Weights of a small GPT-style language model, trained from scratch on English Wikipedia: RMSNorm before each block, a variant of SOAP for these matrices.
Each number is 128 + 32 x the weight over its row's rms, rounded and kept within 0 to 255. Layers, rows and columns count from 0. Numbers have three digits each. The size before them is the row's rms in percent of the matrix's.

# down: layer 7 MLP down (transposed), 512x128, rms 0.117, rows 133-312, columns 96-127
# up: layer 7 MLP up, 512x128, rms 0.174, rows 134-313, columns 96-127
down133 100:109182159187110132140168143116141125076149162139174099059170151152054109129106090122124101115082
up134 084:122132119126155133105145133107067144128149160073107098161116124137122172156150097128113130099061
down134 092:143129194093097088140131161180160153171123177120090117153083137131140189144065211121139102138062
up135 099:107110196114114172109111094104122161119149114139163104146164159078073137151145141063114187139150
down135 102:108062146114133100173217096137145120140127089143129172156105134155120113137184186130096117123158
up136 107:089123136092089155121138132130096119083160140079181042160135071107147090129155146095156130120149
down136 107:076083144150114080146141064191088155103153113134170129127130104130102133176144118208203173142139
up137 085:159080124150120157148127152093088149115207106083123119138108134131144108130164133161124133147122
down137 116:163202106108116140101163207117071118098113146156169116154082162115101071133207166178165120232158
up138 097:095044175131143150113114153120105143153139158119091048143093132064146153118089128130142152091114
down138 095:120137105100138129130110063067157124093184127123186188100132123075199157065173113125162083131150
up139 098:113108164127109122111110054168111146126119164185130135117132090147146085083139171179143176107139
down139 102:161133116138114132081150135112138131154127158126112133109118148059150086195113122114069076188114
up140 110:129067140149152163118164126140159113129165114141127090145131118122136137154110109094120089135192
down140 111:144067138204093102094158187110152092121081083135181189181153153134118131188088154161114111194074
up141 103:160149171202143159106178123136091155114124118143135113127121084167122120063129089175141091131135
down141 106:117112133115121105087108059175088137186134173127063104077124124099139121111183121108120071132117
up142 101:133113160150117106121154111164105143132151144135131089208149074062136115152113132128140127158100
down142 102:102179118149146084112132122164156104158090115150123125188141151099159099119117156136134160122090
up143 092:204171086111150099150082152113050161152123146166124113113168151095142151127167158149111114116113
down143 087:131159117166108137049125124112134073176100125151148098115146119127113146124077156123129043100124
up144 092:146141078120159210091194139155084077142128134143134101140112109142107179066071109169128050150133
down144 089:130143105155141100098100152097113123155153142186194105119079159090207089131131172098129155127146
up145 098:133145126167126145179162151138090099102179125118125150158154089146161133168159091109097162153056
down145 086:085138122106101154122156166162083089152126150161082194137099160126119149082081106081108078128186
up146 091:126092137146134073159119103103131135097178118101127091124137073079055138090120142125059101137181
down146 099:152145105108137132117143128103164076173102092142071133093168141101133150150104143139080120137125
up147 100:156153153151101096127090086116080070133065110143112182137130171119123086151143122141068123114136
down147 097:108169140170154133171099077159175114098104148073052146136127145190108126197190143135120135144148
up148 084:091081064117153194147108123104094103152109064153194074121127165061110104130101109167114194112114
down148 099:155100106153178157159199113146087165099110098134161132101089105163157172137151179163138148156168
up149 101:100177141182087141140163120131162137163118140153112146097120197161105128149120159066100096165142
down149 093:087043175091151161100198103101183145137101153110203128158175143100151093146175151141109113070115
up150 102:126160111131130165136129149109103199054135092118139161135119062139145168147087109150114159128144
down150 101:136129148106143137079121111143135169107107101121085151138112102187152142050183154150080133131204
up151 102:132125125124151148161136124119156106124172109109114078145119093098163073104128128149146135119138
down151 102:109145175140109133192080124140108121171118109079152143107124195132154129119175137169120135121087
up152 100:101158132084082109111206072108122166069105153151158123066148102156145126096112183171089121140123
down152 099:138127133129169081165041158156196107151147103188138160128123093119129129119170074088111081084146
up153 088:139086106124130158149193174155120155120114096104123154114116130156104115119159109161115119153131
down153 090:077175178107071086166099090124135052107110180132189138080081135130147166149180100163151116121113
up154 093:118093110106139170104068133082140187097137091063094140165116159073152155104098111125137191184119
down154 089:183087103121149052112188089137117139084078084138112116090145147141089120157086156156060194075147
up155 099:096109169164103158130081165103167097196171130138058138170177105118132128131131066109085136135151
down155 096:128111187130174123182101149169153115190132202118115165158174097144138109117151087081135137144120
up156 109:139092163142130155054123092152103145175096115125133117058140144173161131131137156090114095150169
down156 098:178118123114097163138110080133161074159166159164113160174128169106119173121066131138108181085102
up157 107:052145128123100127074116132091087193115155150184074127131125120136128181122106108082144196055167
down157 106:178167127107119186131111148130168145124075129128126114164134135100151075071140129149105112170119
up158 107:168107173147148108106171126099074120078096109130132173148135151143120150118167128134129177095185
down158 096:102078125137122151126120067133186120135055121074077134107131144124101101144158210105148117143082
up159 093:160152141168110166052058122128104148131142154154090146071143110147136137147138134134082149160178
down159 097:183167127124151151175144189137094181140116106152176134139175148085165190141104167138120112119110
up160 097:114168113120141083131099123154146171150137124138200130109134090082131166166123126136119099148143
down160 103:132066097103150106099170106149187184141121155182159112101108090153072100042129151192122149163141
up161 100:124165114085066132109130079142057120115136110102114138130083116088113059177147091140127132071178
down161 100:117140108150108131152103145153121109159186146185158111142140160124151137107155113140154088091143
up162 094:104119163136113108113130120124124151132165162157113122073157182133156088170116154152154125093208
down162 095:110137191110127179088136195121160155157175138088069179150121050044103133103146108180075097181147
up163 096:099167126151159141100086171106131111113113119159091121118132176073115106128139131140115152081091
down163 110:143113136163054062141138104107129117085106139120144154097183118134081158138130140184095139113131
up164 097:170084180086073144110163099169165162124242131161089135127126086131083080154080140104143146137103
down164 106:157162127131179093108129150140128107101175139095078158109146162079117147141109087143100136115156
up165 107:173107149112124104143075102168119155134132112155178114075059101137140072178148117138123195159159
down165 092:113119161158120056102133162111140172101083103090136143156140131128127144094073093086081110111098
up166 088:040109117105094168102132108090163141125128105129078131070147096119156117117139101070160164131133
down166 085:120137118140092061150107135126101125120131150194086152118182104057118151092148163113156098084119
up167 091:165148103100146106139192078123112107171087089089172143099117152127156117180154157123138134073105
down167 091:153137147087180144100103143145107118191097139144071154156124151107136110123119101130158121132145
up168 112:123106097125113107111147078161105137129164111176129134101084132125131147127109105046094125157161
down168 103:171155091132107143157114086171156132113109147166176070180151128153173131147157130145139101100126
up169 109:108162179145120101119149128060107146178144152147132177157050099109156135109098110124124076157140
down169 103:139154209138153112106108141096168103104136128083157139188109117151176096126091135115069111104101
up170 114:169131137114108107195090157145131105074128101213135071120096118073179124127138127102149094145135
down170 106:166111167159137101094128155093171194177157076124172106139159114117140146197110120103130143164075
up171 100:132086121112138161185105137189093115124128113104128120140104159076108127070153102110120079149112
down171 096:075143195111133052135088129104169104138096129155133154118116109153149130081155160176136166121119
up172 095:111108113062119124162146105073075152144079108073155111129109167153164141110088092120147153161123
down172 096:173085150171173138142127154099148064133124085166136121111195133198082146095154108059088109153180
up173 094:128182153129150078143131147104113198175101159175133100147085147101182126137144112171111144090141
down173 105:162121129144121119095164176187124152136098105111196117128104145149148151095201122173127120061085
up174 111:136135074175113153123107151103125088147166125138125123154129141140138099186091109128092061112177
down174 100:120132084134177175144164126163118157118137144150109114212148156135123092133158099100094131134131
up175 098:066082080170150200123170069207130103156105084101102099114139146141126083126143126130095120152154
down175 095:123132121136113109113132067138134069143101142144130175071090141110109126093145115143084127133134
up176 106:136098139132142090129084138110127165115139065164170158081185072189158118155152129121070112150117
down176 122:101152132145071115157039085108128105147132148139116168173109144161136125157174111087101151127152
up177 102:106087128158084113136109096190134137164155149093167100116196199142106108057152155039125113115151
down177 102:136163103063212159149125110145122137120107099108132147138092147067118132143107156205128097146075
up178 094:148118120137136045116161120107117116143102148104146072122127110116163165135116076133130112143144
down178 088:127140094086111111133147088123150165111163150086177175183155113103121158069055157146117096089172
up179 092:137098170153087154073099104178181176114140122073166175137141145135140130184119072098126124088113
down179 089:124111139144112114156171175108149095113148095197140110080088163053086140113092113078095154147128
up180 096:141173141172122160150122138111163192114141120203113152148103113189175150110077147168053133106200
down180 090:162167086041125140088157089101103157126053113096165128124121167173108156141139211135139119110101
up181 084:136148132221191103094138086113112169123107160113087119134074119162148157089170162146138167115155
down181 088:111098149093076106129149099182111071090139106151166145091111141138058127095060126132129135125133
up182 088:109148104129116136103064092103120148123174130143198133082134123122123120136164103171088093118146
down182 089:171144126121160144136143174131067073163149171159111129150175120140105060132131130173116101166080
up183 101:150137127167119095109097127109132126142089134112088124125077105095128043103117079108129113109182
down183 115:147047109109014146108114150089105130121139116126106107116087155097156136181111079133100137130113
up184 116:131151084130133168135201103156139104125152165118181092090171102121091121198106111103115159078116
down184 107:138121163099190135140062162125117118146146122083182136187185189152107196150139104167176062132171
up185 103:126114111071144143152098138066142104094137080147055177080152087116115150071120081134099121118116
down185 108:153112164116099178123140140147068137136050139106152122162088091212115118033114115112089086126135
up186 105:082061147142136164174095172109095148143100115120059104154127081130102179086145142047100117130120
down186 104:184125106199131079120144179117111096095152128149135083068153056095126139128101091117179077115175
up187 102:043105123135149150127133166110090170124151151183147133131150140125063195108134158058091102156226
down187 110:080139118143162135098105130060122147125170147163126131154131127179107090102153155083189162169107
up188 104:103138187162124119100156121128139140106106102105088147103151083096080150154154126105103163154168
down188 100:155155148106110128141096155127126071170168141131127153143175098111139127108184136084127058193128
up189 105:105170110139125101190235121116107130105070091142121139100142051122124164167141130152162120088082
down189 102:146063161141133058078118096081103084126181104162168088165213170182112109143130093146107126091101
up190 108:119119136077160144157080104097091143095130144124130120098160113149012078123115118077111111150135
down190 109:130168145131063107140119178111124135111143127130160121108055143117157119143119148078139120147124
up191 110:140059104106143131112128110094139071139129122083102091072149123114097151224140112174122182084128
down191 102:048120127191146131148143103120169092164101114163140169124119137125183138100111199156127130147119
up192 087:148088125162134115159109108146160127139162129172129130132109141120053178166134074092106121086117
down192 092:134146124127154095104118145167130086105114121216139166196096115132124079128118128114111208109136
up193 087:131128137138077092114082092140089128098137211163147145080141113128144118131133117136147151134132
down193 098:134123189145167199120146150118144086139129078086124131172183177110098114135113147096135113105067
up194 095:111089103146106098159138159165120093134102144094161095058137120089208139115110138076091142147133
down194 092:158158167111124123102126133114185146103121107099113122166117233204149143098168123099129127116065
up195 089:154138110149123132065170084098118150160093157173155126138110138116145148132083115092117108145148
down195 094:140082101092085114142190170096097125135163129057066094146142158171108102140101142086143173127056
up196 093:132088168143064116106119100045067133178169143126124091120179154063121076144103165130098104130092
down196 095:108113061155127106108167169152131069108107133134130116059111165132107105133192163133098135164129
up197 094:161175110136143088083117045092095113117117171142110118155143165103169145106169126104189174120112
down197 092:082120086065110128123092095202178097187106140162148120149113142121145138132122141136156186153165
up198 098:130177214161154114062144109156080154096081042106174158140105119104081132155106158138165104102060
down198 104:123097107099113108176168115201101118094196112120178162164138110116166086085108128142112138151186
up199 094:095142128207148129117093122114152140105123083109168108128151106192179112188138134114175157089148
down199 151:109112131123074139152166128110125178157122120119096135153094128134107144140136129093160115091134
up200 089:184155105143064171140150129157124130104131088139134141143124153106127173140089099126070140140143
down200 093:127099070100066142153098097094163146171189093134118185142069082100115163075143130068118113136144
up201 114:085157095145149163096157111098110124155133105065094129065163107169113150128067129133109129096132
down201 099:142132139144127080082119113146118163025131098126101159120067132149162117099146042173090147122144
up202 101:121177074122129137096118123147103153094228135185174151140123150125140118126078139151122139127101
down202 097:110120134114129141195173115115081133137126156169133174161147110131230104107107134172183187116114
up203 106:102128085114157100124103108163081132127143144143132146096179141026099085204078141119132083155129
down203 101:157132123181088131143148154135159126143145065110091106114120088070162073129117146225155157108125
up204 117:158105098091133156114132185102139127139121185156153134151095055150114109113153086129184098091153
down204 098:121096094104123136152072134136147146134105088128081049085167136137122131160104119057085148167161
up205 103:049109078086148123118056124104137202088190170124126118148093156065133077119088121130087095125131
down205 101:161148115140165142114134177115138090178067140194149206084118154108120164135138105064155144116107
up206 079:162177113142149157121185138115142084185163148076130079136175077118082110138114109069128168129168
down206 088:110109204170099109163122101121134153149154157120141149104113145132128104087116162107133118107168
up207 100:041098112140147155067115113130131090088128098078116184083078196083128121139143101107104158152135
down207 102:135151118144076113142094144170101085151090143131166126177172132144102088126107167068124145128082
up208 100:148121120086119166121135123132177112154108106147164128138122079140183112150106133177143140153151
down208 102:128141139093128134123108126116125163063194110117143133115116157082130154112132092090057180150081
up209 094:184186128095132114095108121112116169125136094131097117124125040115160104096106108190143172178105
down209 092:123122133139057141079147126162167124122142135102144187110108178142101116093122157081091125194146
up210 100:144042124187152124097107196106155188095147153098140100104111179142119115155138141111169118117183
down210 105:077135137064112101140154201119148110148158086117094111142042104121196123104132169149096145141126
up211 119:122170099123131127153161113152190160159159087114076131127150155145123200151139105132123206130168
down211 114:116137107108115086210125099102173096098118134075132180125100174097135153130114154140125121084145
up212 102:114099088117069160159136155076158137123193049134193113078126105058096122078124162129110141085133
down212 100:166077177120103118080091142214148095203126137137084113134112147159126117151065185121136063210147
up213 101:105165128066128099172082178106149082104161115139114120119127090134164128075140128160130112127118
down213 109:122078102208091199108067143118130122135137147127131154099108184126117163155125164124160165145107
up214 107:109128196194106145119152122089111171102142163160075130104158163136111117129133100117105142112207
down214 096:118126051144075105102127104135140151104098148125085103137071099100123128139150145108157147166130
up215 099:074106097138133139148106100112231127099165061114125102147094152116107156135116147075080100112161
down215 098:143059087101142111164156101093172092124190206173129073120160149089175109137150145155146109164091
up216 097:118172141095084115156192119198131131108049102151121109149121133149151178125188147166121154105204
down216 094:121135103138131094133108103066152116104194154038136148139088138124162158104121128141121167144099
up217 103:106110129129127196138090153144119127102139151168092069110140058094104071151062083104103129173175
down217 105:128159110107176074116118156185071179112133087145167154125095090125125170145149125173109099180093
up218 111:087109098138119154163196153119120130169124156105146146061067079088121079112173088119104081141096
down218 103:110098099158080116126126169188067141139199111198098114173114114158143111075072116095144110108146
up219 085:091114202131169128129179123131152176096077151093167109197136157099130140105085094092155107087193
down219 092:099166109120132102097161155141099073119140136170114059104055104145085201141111164120093124085096
up220 107:066138067135166126081104158104085158126132151176151096172143122051112086142156129127133171151119
down220 108:149158086119125098120113137155105116133168143111155148095140059119127143123089093192124053096090
up221 102:138102106129111124095102167072113192158142111140166111101161097115082110110123155160144098113125
down221 092:178198152128129138177103124102118045136071166132131082142174141139125078188140143127165079106153
up222 092:171085138166125099090137118141115145124146095138177118150119123080158117133227111168061152136114
down222 100:198122178096128130154120193151107140155165117120093108137122121128145137110143123148144170079156
up223 100:126160110110134119179142079123167075139141149120093057078115099091143139132091138131141148164131
down223 101:180105125153110089130186133158117104093171074153151145182163136174096103094132129052184161175199
up224 090:163145105141124119113143115124094089132160158110141091136174061136112102149097136070149130099108
down224 090:143103125071151115172073077173105140174048151174162181075117140102135165132092146134156140170104
up225 092:159081144145139183125066123139159122144139112086180178085143097140143116125144166098111145173125
down225 097:191098159110131151140127136074118160113109169164161063158131179118139131070122126127131175093207
up226 103:093084119122126148068142094082176144113185062051125148181144093184128125147142072138127110118157
down226 097:137109124101129074127209131132132103151134079135170128126118165084058142091135107109110181121085
up227 098:130136131193086122129061105090073130123102140134143091118096101060115133171155163169095092105131
down227 098:112120097087152131129148161103161147124125105128123170129076176222129190098142131183094125134109
up228 093:092139084146139131182059124132081149126148112146152140035099082103163144079151092110075101088074
down228 095:105130174098144150152153094185103043088154163219157111078108103100104097064119121152141124157073
up229 088:121102131111054157086126151172140139140051101106107164137118113098056172058125141127168159105118
down229 093:098127125148118124104123160129139168085107138129067132154094108104193143097102081181127082094129
up230 103:129140116175103153120103110155132077107162133125068110153181137120105142138117156151118088156153
down230 097:128108191133117116137134130119130057180096165127148100155208172149136135171174072095105125102132
up231 105:100143130136087110119075175127143157157131111147149104158146084151174155103115147157151191151156
down231 103:114097124151156146172135105133144133143114061111088119189136129125043073137109108139170075113110
up232 107:119135136107067165166082148085174131094158183130137080112119175085134135159060132127069108122176
down232 109:098155116058174170142081150133112109092155047118122143139079050159082107101092171094114113136075
up233 113:135129144111156096125077135184086203046190121177128138140085155129109119143144107168078120088146
down233 104:146090053146130155174145173156192127170169088139117144123168008139152166190130099113133132092083
up234 096:148139099145146104164082146065099124097148134091087124134119078133153117120119121152189150113043
down234 088:129070084072158056166148097124160130145119122077136132212146129146121174122101095123120117137150
up235 084:140139118124161169148129060147137083135136101135125118122150127154132144112139135051064171147086
down235 108:144068096138110108149120182116085073158104121102119109106157071162137234142133119088069150092120
up236 105:128114090151105181147104150069156105087126101138154137132137162126141089134071105143156111117159
down236 099:132077108147107081028130161162061109177113112172133186105122143175138130130161134107165138175169
up237 104:133125106167177157173162099139094127041152078143127094128145081114100131194134136073169126096158
down237 100:163165077127087130096122143103054107118118108131154120102146231117144096128125128120128125155128
up238 101:136125170134067156112098147127098142103081120113147102133078152136121115150169075103125116132125
down238 098:092159147106122146124173106106070092160132117162099143173092170081134140143124128130096104113141
up239 111:148103122094125201122194119143053165088114084185096139098115105089137102107103155137118154200126
down239 104:131160175141175123139083156151150148183153133093124134130156109148145181115145110161144166093166
up240 118:104142122116128144159163129140072132148077082125194109086100093170185149113122127107122119105148
down240 121:169161148129158070158158075205103149091156099060105150165125153168120094119114097121113139097119
up241 112:135128056134146112143145147137147145159104109088097091075050140122064125179047129139101173134125
down241 098:077157165149168207105111122152142124135116157167128127116089140093112181136148175096165098149113
up242 094:130195108121149153076077110164042095123175148115128175136120130115157111148177121130124062086148
down242 093:100094164142170099144128086168156089100118066177120193151156110112139149111145152092224140235086
up243 098:091121099169164149120125145130119145134175106127145143119168194133120145155111118096074127167120
down243 098:138189133059087153150155103162045193084115096124140127149082178136134093090098094136137135142069
up244 099:069141086108158168090165191045092166177125154131079111114129137074136151178136122192181110174150
down244 100:154093115102171157138071172100132149149134117189064136168163143147160106155077129183134133107105
up245 100:146141139182110142196176078123108162160155090107107143147174112173104170157136171106134179098135
down245 096:126102112142095172081166141137198098092071134131201178118132088186158086122101114142125102127100
up246 095:124104068071095137123160071154149177202123099085122103069140045118128113154111078151165201078152
down246 096:112124173157119122156106096151112149147128159144111160090137098108107161074187077111123114127070
up247 101:090084104113170091128095094136151132144104131148153124113175101122168128112098139117119234142096
down247 122:181142169072154078090173098166094164122144115124186155161087115135130111137134108155163167121144
up248 090:071145090155142134187186065138119153170159106150076151186072126114077138152130129167153091114129
down248 085:097129148171102139127158137127127150078093094103143119170037139157158175145116122174099078129140
up249 092:149120114085148137179116123117081132102124124167050143173151147127139155142129131125173078105122
down249 088:092161145124085125125060133145137147093121155133169076126107074101111130163146171112180132137143
up250 098:128137144136149119119125127134190084172111090165156184130146118151151141169145090113123128143114
down250 103:083114127129122177086152155067082163116097124135123100119093119152191138121128121161171111213138
up251 096:144118118176100162085175097170108193171157111140144103150126113179185115170141099188143121119204
down251 096:187105097119160098133146156119129126156079098140111107087123188169112162132055134106081095135097
up252 096:097132101118144139141110116038113102142125124158155116129142117110156137093154045135160145166121
down252 096:144091150172160196109087067206076135099178124137121145186177123140108126136037137126106113097100
up253 109:127113103112100124115144163066153108139129137147105074139137129150112133153067096169161126164133
down253 096:106097090102144199149115154167131163141103127155119106087160105180112112153152090088164113126163
up254 100:155169127124106149122146098114104140120101086102111119114120148060127111048116161126173156073120
down254 099:143135119096128110165143176106161109152127143083112186155148093076168139136098121108108089127142
up255 095:102123107126150140148076145140152090089142093152178126116117083105102144110113117178151107108150
down255 100:075151100095096104166150136132087098166186122177107138133151155145082162085132134102119173165107
up256 088:133105114109118109104091129123126205137184108117134115100140088122147083120135110154132154147147
down256 087:102162141134151131166074110137150129140162166137084181153185139153142114179171134160135135141066
up257 101:167129146124167078115193106073108130132110124160108126151160178180113098112127094106086175141083
down257 100:092150101109106104118124139114089132088148136164105145147169138114120149079070140114115099194134
up258 093:168156150099102166151122127110095151110126071133141105112180161169112156132101081139140132162114
down258 103:157149134107080136093194115171079142104153142123133136121101206153121111138124085169095156217121
up259 088:102150160158123135142082121109074093148141102137110138117144120088212133108072075125128123071097
down259 085:165072159122100158161118088074094085110107212117143136144109159191117167125198197104113157179142
up260 095:117123134164153133083123177136168138092083148120138142134129139081148104093195114162158157188148
down260 098:167149097159197139170187144144125113182120177136175101135159162205068180115114179096108178116102
up261 092:145135128173083109104129101101116170089111132161161110139152110095159094174141151121204155172154
down261 092:076177106138077130088148171129136100142145163133129100169126186160111143124122196094135123117070
up262 098:106127132158142134105121216106070145099144089161148076103150112043153141135075092120113130192137
down262 096:175115152126142138156206127193068098154152115129177154141097116188128112134109115115149076134127
up263 103:073135138141090110164099164087148137182195086130090109091094117095135138093125092102125157118112
down263 093:146144125107058082183142153144121154100115123137208136081104218132118094077155158139102064140159
up264 105:101193134124119105140108180100117166126142094115096170092113126134149058151120175170119171175161
down264 105:124091139117188068169115093116148155175129130137119138160109166121084084117160063074141102081129
up265 097:128122118121166179130208204081086057153147123077145091140146098175110167128148105091109136115071
down265 103:107149138157180150113119139075142133173106079140122068153103140123149141114134138111074140166153
up266 101:164116095078142139101134081154129157116136102138158156070133087044153117163086125148141115152139
down266 097:108107141107145127120146095147073096119197100071094117155163112156161161072087123135118159115151
up267 093:141186151136116152108138089133070055143135160109070160100082154085137112088180107145119163132119
down267 100:096106111118128203158080142098148111134094144179076139131158085119174175165120147154183123128137
up268 093:131130074126108157137136150087105127161088075113111169116170124068174126142096126084160149141077
down268 090:135200127110127140086074080150187122130077137161084163149160187132133135159067057143148123175053
up269 093:132158120121113164182120142160103116181155141124100087146089069125105150162143101148091142138091
down269 088:166167196114150133096080137128167054164144172163116116140137149137197164172158140127158130147123
up270 089:098141068127129144080122096189133194109123159145120134179183134121161112148102156174142105108170
down270 090:188142111186141097195113166129146167121184146188132151157152080155067104192090093128166111133096
up271 102:151165175127089114087123108079121108113159126130174191146123151193093116099135047107063124116159
down271 095:101171108128118166133145103183106078148147138169139159110145083126187199138142170146193145110155
up272 100:135169122181170112173139148122125135157099091171152163183119113125102181133121098127176088172148
down272 107:057194131109082195128101150130150141108118158184086108143130209201139137084144134186103149143111
up273 103:186140158097182059073125141133143104120082120108099112089113128084087134111080154191135201158130
down273 103:126097148179137151118102129139129073112097147167069111172134233212184126153096140167124154132191
up274 105:133104092143157112126084153084155097146148184170106089115095094123145131126110082088145156184093
down274 102:071105109182147169120149103139150151114125133187103095098146149198128224142157145177075122086116
up275 100:137167149152110061129077135194112159138158121173115101149075151185213110155074015153120113170182
down275 104:144105137131095087091102138177076111077110113125097079109125084125066157128125117130122133069148
up276 092:096201140155111121121123122118069147132074110095143133090092090152173133130146055143194149151142
down276 097:148157115117105118133149192164151118200143114125152126136135168106177120109129171132044171150133
up277 095:191087079113096088104168171172107140139101065124128137114171086065098187115178090108129158172118
down277 086:113138146187093146133090115140151098096086145086119155123102163128085093168163141183112098073102
up278 101:120086205056134148094131098155102123150164108120101083092130118131165147142171104088149184168124
down278 102:132166113208078136143164120165117117088133131176090186115136128119083122119158134120093119111169
up279 102:106159122135074134097130148114107100170131170136108127119102144143223151166123120084098134105190
down279 102:107152133135126110106136121128114143155150106098172051135105112134126120133143130173185087167105
up280 100:131146112125184118097110117143148138156169119106164125114101160150146069151130101135102155062170
down280 096:080068150191081102104101130135095130102120069037141078108123150122106099138055180146144116130103
up281 080:119162098123184117120140101173176146140146140149095129093142122130075135139132118144147117117144
down281 087:127159221132094108097107148149110142119114081113111115143168171136137142192150133172158134132137
up282 099:115127128137140101181201093131181097135160154086114042120109158093056120125159148142147072094131
down282 108:118157142097096162113116132157178125179113133113164119137145124093120182092083131071119089086114
up283 098:118103123137112162125132100134069105126158113134100099146128164152096143102106106153127152131106
down283 099:096061119175138110112168105128056128101177084104130133129138172172133096143114050071152103163131
up284 090:097149120124107101133125158175177108200114116161148158133125116145109096080143109139117148146072
down284 093:117100192141114178083152104161086201100132091130168123138068109163152137140073131135127122149163
up285 089:127172141119158123148123133125104107205149106043132089157109124184127112109111094119098139122151
down285 090:103089106207255119134119086122143133157150138151088126109139140141120136108138136121127125130122
up286 098:080114136161188080097142128099152095139102084180124087136133107181133143167182086169156195146108
down286 102:124121091146149159128131128114088138157127149109154140116152093113079135079128125114167122116132
up287 118:162154165152068128132103087118085175122154129136134070127142101114168103099106110131223196091168
down287 105:069098118126102079115165084140139131108178132145102106093171177142100093069124130211103120123092
up288 093:112155119153138175122137170142113137136134157124114092136048163166135084127119158161076148128161
down288 092:201096109106128151116150076188126106168076090124157169144130114116157108096171129161102120129100
up289 092:137152131191167130133080089153096121124149104115118108159108166138108083148151113135127211115126
down289 097:077122146106115077140135119088110101171083177144063071153077111158103198076147148113116141132182
up290 102:124167132126134107118143103092136123156177117193057121122142130185165132114156133163111122181142
down290 099:097136100143084134135131116109200163086133131201165139139105113089187128137161131122066103100105
up291 104:157160135120142147182115084135093203086091124130100123122077161071149111074106145048090132117148
down291 107:145158127155094129076125184129098187134155167120070071127153116160078136111115124167135101108112
up292 093:112101134187144117164147115171144122162150201091132143094121152083182125123166114096046142114148
down292 095:110049123131182108131088106099135128147091121117060162140144066162134115142127143149129132188106
up293 096:112166114136137109128152077134170134161141124098114100095116096102139051152138155158178147139150
down293 100:148163166106167075123073141090082159143147195150123091224086107120107118135118156119115088100085
up294 102:128102132098086126072142089108113144191163119198160087108141148136116096109133153126081147140152
down294 098:148116053118115122217101149144137096105152110086101126152124082150143122136156136143150104087155
up295 105:103079174091147099158151137149131168128089138098158125122125092178112141119145136097157154208064
down295 096:160149155164111109059169138155138055110115109126134083168181125123182072175129109161150122093123
up296 108:153137168145105112129162124133140121137083146122181105131086055151103167103137080160153180122113
down296 107:104195120163151099119112044094183157105138112169139135136115106098158175166154170127140113134102
up297 093:116101147200155152134115109113117153088160178126166145169179151075128142059159149183083153130139
down297 094:119078115074098162183117138131128105141130202142157121115099175133128168094181177175127132151111
up298 109:146106094102108154096098156052130133206155138151127129112140129084197103148168093061138110122143
down298 102:118134147112144186127084193135113141127169093131171127095086151086088155090135166034140111140090
up299 104:104149146119129153143116134190141161157185129127118101165134116115119162103084121138059137097149
down299 103:121104126082104110067100121091147153159142131125133100095084146148108137163144125133101123144103
up300 093:151175130063110126149119108091142108166118130134128044168137105045109091150141142118099151065124
down300 091:092129132073138125135090139112098136148103133172156225150164113165115190136143181165089080065128
up301 092:124168151137137134082121184110105111074085175111151095060121179168192090173120113046139103149162
down301 092:120161169117117139134113176125106132228069147145148157168182144110139091122120148132090139138132
up302 103:131110125123120094205130140113135102102064120092050146129126124157131144080197037114074158124113
down302 100:168146083141144190080148201085134089127145144140137100108168110171169136125195084114108114123120
up303 105:131094147100125095123111107122133139149101184132109122083161145159053147112108103157118116142165
down303 103:184121093085104137119121162130137185127156155032143117099140082131137140097118147103174119110146
up304 097:132060117170124142082164103120117173135163094100146152111148139150087034149124150161176088091152
down304 113:140084105131189095153132111017085150060170169163161136090154123102112142103133157192136135122176
up305 090:099107121153164067144131142140156173049119141223098154129128093151159143169173128168203117143172
down305 096:111102164087193172110125139109134149125147103128112100138103106106132136124115124105105119125147
up306 110:082128123064130112131109083145153168175162081124172144115135117088153117063149129168085168102103
down306 105:201137101103140148211126170136130140171144091158103128096098168133201118120160090123145165178143
up307 098:080167085132183139174090147140156167098140117120114158153202176135140157086094106185129162121121
down307 100:150111125165156163092135092153130136135213157111166147069092149114152132179122143142139138121139
up308 084:087094159134103143095080138120109127124125150084092116100091150150092119123125128186044159179175
down308 095:112112159114131203097144113131121177115099132153157113111109105133109134129120132172116164160133
up309 101:099092175153109168109143085132131124129135098119089071122121136128170102092116174078139073102122
down309 103:128137125111135066122115054096081131097095136156107162176129182100116096083032154092187162141136
up310 099:154113087122049151122109119074110134163143122195117164101131095136135111095153142136098153142142
down310 093:131098153144100158153194100106109108112122133161097165135116148093080107104138113172081094107110
up311 098:111165183117117114091114166156154122153122156121131155131086096127121104085098131087165054108175
down311 101:123146115146096137108125071148142146132173103066143070180174169143076136078092132139096139119087
up312 091:126074091150116113127096107132111139140147128133142133157137075143125092102162138087105119173151
down312 093:160168127146146109129173209124174133172135150154099106125124128091138155141150111097041080100123
up313 081:113065146187111134109106080124087150181158149076115093130111093136126139090039104115174112084149